config = dict(
    n_layer=15,
    d_model=384,
    n_head=6,
    n_kv_head=6,
    head_dim=64,
    d_mlp=1344,
    vocab_size=8192,
    activation='relu',
    norm='layernorm',
    norm_place='pre',
    norm_eps=1e-06,
    positions='learned',
    qk_norm=False,
    attn_scale=0.125,
    bias='all',
    tie_embeddings=True,
    parallel_block=True,
    init='normal',
    init_std_qkv=0.0223,
    init_std_o=0.00408,
    init_std_up=0.0223,
    init_std_down=0.00408,
    optimizer='adamw',
    lr=0.00078,
    beta1=0.9,
    beta2=0.95,
    weight_decay=0.4,
    lr_head=0.00413,
    warmup_steps=280,
    schedule='wsd',
    decay_fraction=0.805,
    decay_shape='linear',
    final_lr_fraction=0.02,
    batch_tokens=[32768, 65536, 131072],
    seq_len=2048,
    doc_mask=True,
    train_tokens=422300000,
    steps=5762,
    dataset='wikipedia_en',
)
Each number is 128 + 24 x the weight over its row's rms, rounded and kept within 0 to 255. Layers, rows and columns count from 0. Numbers have three digits each. The size before them is the row's rms in percent of the matrix's.

# layer 9 attention output, 384x384, rms 0.0239, rows 265-383, columns 0-63
101:134103086140145124146146091112150112116077147099113049149108182135130138142156089155146109163112098152097110139126119126102147127136117141116131149152127163141113108103116120135102116182200145
096:193118144136132162155123091147119085151139106121092127112130133122137186124133093134093133134104155065112100133091108116120181088139151139166115146066105143132141188153116101163155136169132142
113:128110085115117125082185138126161131110100136124133055141162094141146117140157156089121098188182123097086085114113109150092141119092095132110133163089162120115080120137144063089179130140170132
106:110146155098118097165134154094113142135187125131118122085091117167110127077158100105117120157114150148144108183142145122133135172146146170105082081138118148105149151153161094119124146114111108
104:061130119104118106106149123111077119080102138140150141160134094109154119137131165121087092145118155077127140152143105144110087130134105152091127137079136134154133117132129106102107125112142121
107:123136104119138121143162081149129132111115145155132125138113134115166110129139097140108164149132145159104156166086102148063122091138162110146120122138175135148097111161113160142120042127101096
099:162148137138167137096129103130153098147139136154104148120137161149166121110132143165144140128158120157119096155154109162179120185149104105108076163181110103124166130107102137152126106141152103
108:069153149114117159166121119140139202144115131128159130107111146117125171149138129175121124108104135105135137104144113116126105130088163119121127111163163160147071122125125112137118128128109104
103:141153161117167153104125130106085133129130126140143198139117125090105169149107133104073106165111093142128131138079143130108117141133153147153129152123112150145120165132134162141174140113116115
103:145199091164128151120104190081119127127145115098145097131081155189128167103120178119118158140151162137141090099098138087147156135112135126148091114142144109088124160127105115117126103145162120
106:100111120110115068129185082167066133144167151116095126115162077115157148127142091153166120121121155123103169103103156108112113140089122185150100127135134173108108088137155106074090131026134160
094:156118172131139163159111124097139149112095126131131091145150113105086124129209103134141093118114134167148168131120132155161140148125163118150117120108142186124171184071185131115151103145142127
099:157133154088106126119172141213155091170172132085099121117148115170179103089148107136110126100112142180136138082146117100106116139137113099097131128151101123144105104112114124125128144123125150
106:094122132168153134132156128130133127140154104125153067104136116108130104174110153141115107149226167130138116171069119145117141107189141151093099113147132161155153164139139143114150125110136199
105:176137139116131171117138153062100132110138151129132128145095149151128141097168116144094149079127110139110134090128136122108136110117149109158115140128125168135124096166148117092163156105077111
096:109156106126146134163078109115136166169141149104097118094129135072162147141121106111093133108167091125129103107129116152145112171097099094128117084194142129127177167133133101153163119123103113
104:165173135176116097164149189133136180091165194191098105149089172152144149163122113083141158106089126116102095127166105096093139086104099148127117131122128155142119114142119120113111115137127106
099:126130124156109126131123183129134134134054158118168117089101123087173155166129107090144120188095127128162126121128105142138140138088125107121161134160124098124159123100101129172124170117102156
103:103114129129091120091141167175085137075178110148159127083145184098115070147120113117122117179125142171120114085096146119100122133130124128132145130145124111130115104138112144153132161103118146
102:129137106141128145174111074100147156153123082139161126199128170137094088130141072135093114129130128116171168134130178124093129095137103162116172127109158116096083143084138165122149118114164100
099:129146133137143172154191162123134107105184095181148132120115127147122151143141097116175096185159116137158135155076121131120146137096142145121079179130107101173121118112125150121115199141129131
098:138132125148090096141089143123152138146122130119126090141140137104089097093127132089111158118136097118158087138088160120123129092195114127115106105176124144139158117131181163151105124171136080
103:112152135137185133162149132108117144121145153088099129159111161160112170134175117105137183124143130166153128113147121166102120150138125138176128140157127145123086113117122142135144097173094109
098:159122130135152064112134122120107069129138177135183157173098141125141114164112101136093159153169174130150177081191126163134160138114111154137113149158138130194122117115114105143141096110150149
102:114162138138135081113077146141106161086091138128131119149114120089125138117106118177140112110126125147153130139084134138076091162132134133115124125134089131175107164149128133101118119153190128
085:133085110081129145144124121102156093135084127129121121092146085125157150121115176122152099103076119110145095178155175124200124162131172131112144094139119077165162090134180117065081107140167134
113:119086074156076192109140169150138165101135102112128118157167156109075091135184124158137145105143127122118162107117158083150117124109154125151162130126143140137142148146118122142159126153109131
091:121157135126166107103113109103135125139149134112093109127180115106108104147150109111100155100148172140141161136094142088127142109098122207134101109115120148108127113106119114129118126141150085
098:100163119080104102119134120118159097148116177156167076160112144135124093126117105143147111142160188153143096142160117125065120168134141124118154107171109151091135132144154158116113127123105102
105:134086088084100130125136147134161102099138115131116135176132168134120172173120135102122102159122106092105137125126157136127090137133097104127106085120131159156094133171130143142156133130136143
096:093126134088165137127154120187158129086141111156118136084113099116142153138061123133116121136097117112137078075134089101102124108157098189133116176145120109089100109154174154142111101117119105
112:141141108148143130112102152135133149118122115086152155102122109147108120168103113132139137163138087100117181136110132143117117137116153194085166156093111107093126198108146109096116154101108147
105:121146115099172130133181106159145128128121132123142143110134131113151160151129142133139109131117132150131111104130100163120116117129096097132139113111133192165141088120134143145160094143141092
103:156136148114143148149168094168091163153131087101132156134117103121164143131133126129087171094088127108107141181158152123153107092121126138140096138069156093111147168138068072158138089132155155
106:150103137113119161100140139133146120122172124180171128129115117093166105142148145105146138155115126126169156180126073160151142152125136133144114185155101162141170138137112119127132154107079173
094:123121141149146143117130145112132107119115176122110118126149120135153126156097146126070106124165122112140124106159165107153123151131137123148108114107137159084159105129150099105147122112143148
085:103113095129095151150184109167136130150178131147116158157146104118133124142140126088125105145132172130150167099107167105131124130120130157123098160103138087146106097146121088145119120141108129
099:102181124128181116082187143175140135189099129129123167108175141116171115139145114183140135131123101135143135098146150079108128105167135118144099113104156157116125125116108068180125141138155134
102:121113066184133112104145101124159116140117115103147111097106107127128175114089158093120151144100130137100137142154102128137143095099088160131110157124109138123151176138128078137132126129151147
099:124159128104096136155122120098134125124079139157106168120162141139158098129166133090131110145133137098112112136118115155181147121126115122108144090144152113118049126139142098088047084126112114
087:114108145123138096119178104102129129092159103167120137155134142128143130137145141159115144128119168121135124143154140111136094112139144126114121189144154164129095160124104132132119126072132160
106:126135158174119139225156108146145092117105166086105114139149124138137125093097161139117104134132117102105132134092167128128104069144158115100140128122163103088161124145161092094191084122164135
092:152171115122083115135155130123124112146142117115101141180122150156148188133108118120102167143151154108117130121155132142096163120105108095175116181157138137135100063104129135099140146105134116
088:181161101120096160148121159100112097136087137127108137159115105127120157150166124162145100132134115126171149144153097122078130157169091151132093129073095153105089160113108098115143094119156186
086:160164125127113130171124108115108152107091129162118160112135149156116123131152113139167112129138107123117178121120093209113129114166103149147143159158175098089123134108125096135128114102116100
103:169090132120186101138160132094180151116114137132086131175159149118146137145133147165170133116066122117191135146109113110159123097144157155123114136084118118123166126131148138102149147170142149
094:136120074158096135141135111101095087081109172089109135125103153129134130128175120137120173148136123097099092136147089136162163134130153135121142145161143120135144137121176125131200151117104162
093:142104174097114154152166126150132131131132089168067145155131107132139119110109135144155133128094091141146184105110160112128083140143164137119136126147163140108105094168147167159172158114134180
094:134136098095114122152097117154142135162091101144140104108144156121103096097108146081140136131164135136065131167101134114126142124149098118094119181129122130133104121125131086124153180125141162
096:127144120128132118119084099167113136200157141105085134109118181139117117148187052143123131112155136111192181116079142120115097127094117155152114126152130138132171144062113115156142130138130107
100:121124142120147148139076135065127109126150134154084137149110090132152157117108157126114099110177101103119139125187159162156160140135125112120140084166148116153111123111182132085141131144134143
098:125159094131117128104110146115155136109111126107136111077088153128155118128143109144153121128165122113092101182107129094117118085216079151153141126150142128123118193105162120126098116125145096
097:127145118155112122102170134140121111147152159126117135135114134118163091135105144142120110118126136128152102108128076137148169188143130115116133116111130132091161113137113118171116135181109123
101:116163164160116074142142122126135114131086119142120104108124115121077147106150131155114148112132141172096088096155135118111151146034130125123141107144072188120164122156065134128108121120137075
095:130146096184116130104114134138125110150100110159158152100084152125112104132128111134169148158137126141094089134142104127099148168107128158122149116112116109151119162094166162110156124109140151
111:184123125145140150141157150153142120127091155140111100115069128118154133105120128116108118110118097115100111084126089118097109132126077114168144152113137166177077114149134136139093104178102162
098:078099124096172145147157134115122147134162113134117145126135124149122089083154158159137161148135089084183117137150139139143130120152111116120115136145118143136160127185086136159151100101108153
103:109117113139087070130131062167152096084100142111078106135091091087131144144130088132105153128115165156137177107167158174134091169135113163143145132132121163146132143120154134114099155108137139
102:167164149094087159120184123146138118187122155156095118108106069109107126104165139136118110101120097135133150156116112099090129093125110191165107086096160166167144089156117114145140108118165095
103:178126158098114100146151120133127127188055118075149158140093100119110140129144130142094150114129125134104069076131180165084091135132147129164108125143120100135109156114147094124098082121145123
095:120147100133178131146120147156114106122082130160150148137132124117112154145132146087126144118104169122145120145150133116166171123083154126159155154156115084126130162150103140114152103135094119
100:081108088163148155146091110154105154146060105132089091119138107109167083132106100113156154159067146135095154132125132079102151152140095113111126129116158113089096127148160137115093147147126122
102:182141118074158172160149151146151110124124154121155128136118104121157117093116131078135129105127082133100137177143107121167109100111108142125184189083086082146121108153149098144162130132150130
089:119161052140092137121122084130133147086134133141162138117122106140107150094121073133169165162117101154110168100124123080159151171144159128146098141133126103072129131112123175104136200129149086
107:152129151147126124149108099084117165153100130120089150163153134152140090123111134099138156139108101122133142094146135203111108110132064113144161105119105135132137168165135102166114122128077101
106:094110138147105095152145120150160131136139106116190132159096126152116129163117092133140141096122149170161084116141145151110052140127085127156133135091139154110135104123189120153103126146131068
100:157081124113154118124190124072097097132118105125153148154105129170142170143101164175146134133138102111200133139148116114135163129161132142094144130182140144144137107141118138104112112144171142
095:124112137092109087116110111121122171084156149128134161147102165158145144124075107127144094142131116107093119113134128125152135078152129144130150101120140192080070151166119159118109128092100166
105:056138156109130101110120078098082130120144130151135146106140113141147107114108155150164150133148094126152121133113082125127171103126157148135161166140087117097128112108123077151140175138179100
096:134080146113086164157131139091100081081140176110091197107172098119126126148112093091143168126079100126174134108082160116133142155119176096096096093139121143106108072142130174071160133130134118
116:086099099153129155134097088143119088113162131047118143080128165171129073127101177143127134099132118112088093122116148127112100138137144087177139147087123112142118129118116131161142120112129119
098:135122138124133168122064124143126135096141130127162125061084123078097162117097101091095110141134137137132045139126156149110139171098172123140104151098086155148080117112133140114142120157119121
102:068144139140121135101083130157144141184160136129115128168112139104162143088151162151128126133133091136118118149141113125138115133129175099163090152104127121133120139114168139113151119136086157
098:114076149115174119086100121090147103163066081110167085138150161129105143110133100126127150139118120154134155143138086122123138126126106155142140122129170136140125126136118145152142128130100084
103:099099116118166171165153162145123150089135087122139138135096116080151141155148145134122128181147151157132140143130108149156151140097155154142116116109127152138091170110167159123158077131131175
103:127094131128115127166145158133176172153139102115159079151090121114146140101150119097113123131117104150120149170157122125154126108088171119152104136123177184136144106083136089150149112123205126
098:156134122133123081115143130120137128106112115120143151126136145106158147146110117144177122111132189149088126153121079118116093123115158104103134115113121098149186097071107116134151143093135159
088:132114132110120137212077134131118118156143120130106092096165103125091106137135138085178121130079091094138136149138121137163100135080146109084173106135157160121145130159141106169132141130110086
125:112136076126130126096165109105146117127160104137141141160129133095108142129145126109158158140104112119104096114109098107116141179132121164139123149119108178146106093097143128072160121111126127
110:136114086160141146152104118094139159153154118132119142130159182151149123115105130096144122115077148131113105131100143107172179092142097120133157099095129148124079116124134104158069112091131108
094:186187147107164127111152146125140158143118115147120158132102130163164150109081087105129144123105113136130166099152209106118109138081091120139167130129114100147113105110129148140159135108139134
099:187151124083076137096117147138160108151150135116090134132129164139137093115156134131118138099110184127128125168126131100145087118160104122111141154132110128126134148136126150096143152146113164
106:112099124132145141189109120124134153091143127135097131096106101130094113155143080103147106125111139118124126131134145147110119175186134135134125104127141156141135121159137101129151104160098111
095:159147098125136100146087113142128156143151142115106108118162178126105098068111147114137105109127100133111119122072132124130143146135117086107129127114095133145143154161134123124114082129101126
104:168115150153101127131142099103137111109080135111119113143115099096080157136142119160137132114105124128144133162135149146114139099173132138103127137153130146107127148101135130088145163167178113
103:060121099174192167130153139124134160128109095181120149113102081079106126106110112109108129111162134123116148076124112111144150139136143125113159178094108136109104130120121159129158149134137097
096:120111155144183159063143138096131128122138109198156109131155138111166124116101130202155139101121109136139152135123088126127128177146151171113136180099131105153174153122143106116137110123080167
095:144132171149106122084123117145098100192163089123119100151130129113124080136110142124134124110128136106090111115120107097150130114118117141136180104137142168183080121180148135160098160127085143
103:111071058152099133104123164136157118142171121157128059138095114143145142133127097112146151065122087109106123124104115154100148137142135153174146133129163117118143097116119152118168156112106139
098:138151124132103146130132094121088114109122119188091116097114132117141106126148120119167120088124123147122120120119106176153133102137136134111141148140140170135152137144147109093105122130120111
110:151110143111142152124123078165143141115148118137116091140127117171128123171114124153150197131148117065152129160155136085097099084132142138105093171143110141136113117192161104148130133115106138
097:125102074114158143125130147140093169126104101138134148109077134144147097099130094162116116099145115121087108159117068119114163135085120078141142178099122104060139127123109089135086097033075116
094:178131153136130113090154145132133136171140158125082147187124092146125091134094122115129125107097127117164110090089124117112135113099141187170148118093154166113125143130132115075113082104149159
101:155164108077083119159081165140116137124130146156150148148159086151090137147116145142082103162128134102104091097171154133108106174128120103146084133137136100153117095165117124156130123150143110
090:104083174118152130123149140124138119090116121110135160180152113125124149208120138136066156093115158089128103131107119149123154097111117164140102145118165129124148179175092121122155116124142124
099:129173101159169122146121123153193086129136148139111141136114159134078109168092162140115133126129103095108118151147150111082106100108181110123131167142098091090167175101132125128150116113131126
099:130107130117140119128096148127137137133127117174124164150135115133135116137104160123099137165106166144114118128084152150139112107120170143100140134122133122129124059168135082122108128113098092
089:096140146110133138136171130180147112083156137115088124124130133133130150135132130164126119113139092126149152116157156153076096086102154133170137143127111136115097174136119121176158125165113077
092:130153200060158122153181118136111051104089078128161101131198104100118114108197186159170107098133107144185144167091099107177103169121090157116112142097102098161114147130089109144144179115099122
109:126131100115088121140161120110082125101152093123185110118085110137117148081152132176136220106124112096151117112154131157129178148099180098098111076108114138105093124082134160148141152126155126
113:127137132105108097125126122147102091139184082111126086099112142120140094101159095123119100094110117091141096155112124165139157108143144154133155114154153129160126149170110173132129116144055141
107:146118116145149118174155137113132150137135085103155097102087116153129174081093131134137098121132115120116142143137149151102130157121101126118175128115094127139186134092105148137155170094124154
102:123164183168103153159079131134110145095125106125107153135155134144106129146176126109148096141094118106123132161156115125157104134188124123111127119158116098130145117098162121135119193174068108
101:138092140135134100139095150124105147140150177130125140140100115158152188145079138084143123114144138161115120120105124135170115126135102191093162129112087111124117115159114103101070150083089124
094:143087171151114161135107114099144140141116112161122132118123156130105162103113121092135161107132151117168137100131167121185091121143150123169101103145132151126143130146136130093159151160155132
099:124070111134121146179107168160112165143175110123129103094132079109138157164104099124134120144130154121114164116121146130142099162071133141133168126117142140143120137140138116140127120126160085
088:146153114123119095141119157135189122098107149159089119173122195133114085124169125138134135126139116151153191166129115125154139094111114132150072117154106137175113111142148119079130166150161141
096:145117124106112105111114123107194087148145123157173115123180112123109127114137157101130115154102084142138167151109103133109120172143091090112111126135113140110218137089120103106116115099139107
094:082161141117110084127111094122119149140134112161147101086095157111135148118134166109115146118120128087132103146124077109184110101101095112120117107213141146172136103110159089172091160110086132
110:096100144160089152148155164120139140095129107139147147129085138109167148146127126185115063090132135130179138125105142175134143129147125144093178123103119134155179138114120146118095127133146094
095:142088148056160111116100152131132104138096083165175109154135130184098132184154158164098143143167129097158131132116146133141139141129131116135110116151190150110137114145109143112143125097145098
097:101127198131109173153142136142077139107131143121156115148156122148095150137116154123097118176133106113081142145079144124132143172140153084140175107124200087142131132144115159157142100115155126
099:120120133112116107158114116081138120072092141097156135138155103099075116133170158154114157118090156107085107140124166158136073113102154108116123125117141104108117121134111140141083120153116167
113:150115119145089126112146085158118173110104103122180118169181131117118167121150109121136118143144121110096131146130174145135172125184123162108091140126139146151135081159145083111141146110105135
093:116102119154143163128139135121143085143114138129103103099114116071185153067149110090168124125135127164107098135165126110114094100107173156157086144168169145137141112137112144109160140188156105
104:093125106140143084110146080141120205103136114164142116116122121151110131135130043086177131104122149128146175146130113119108144149122120130119136102169157126137128131092133156168138166149103153
104:168108119086109180149157159108101083172141121138099144127128132120129155097212080142069121143114095116177142114143114077143168098128093067143116100123153168143128110115159136131127177134113123
106:094138147107191122129116122170122126117132129137089170135131141115109133157113126071125102137157150137140095135088141154111099129126092137168108135162101097110104140196075072174124125128082125
101:179115128132148151151089095141088173133175172113112142138145119119055100157113137105123169126163129101106144088133135137099135157135134110121131142130091122100123141150127116164164104088088111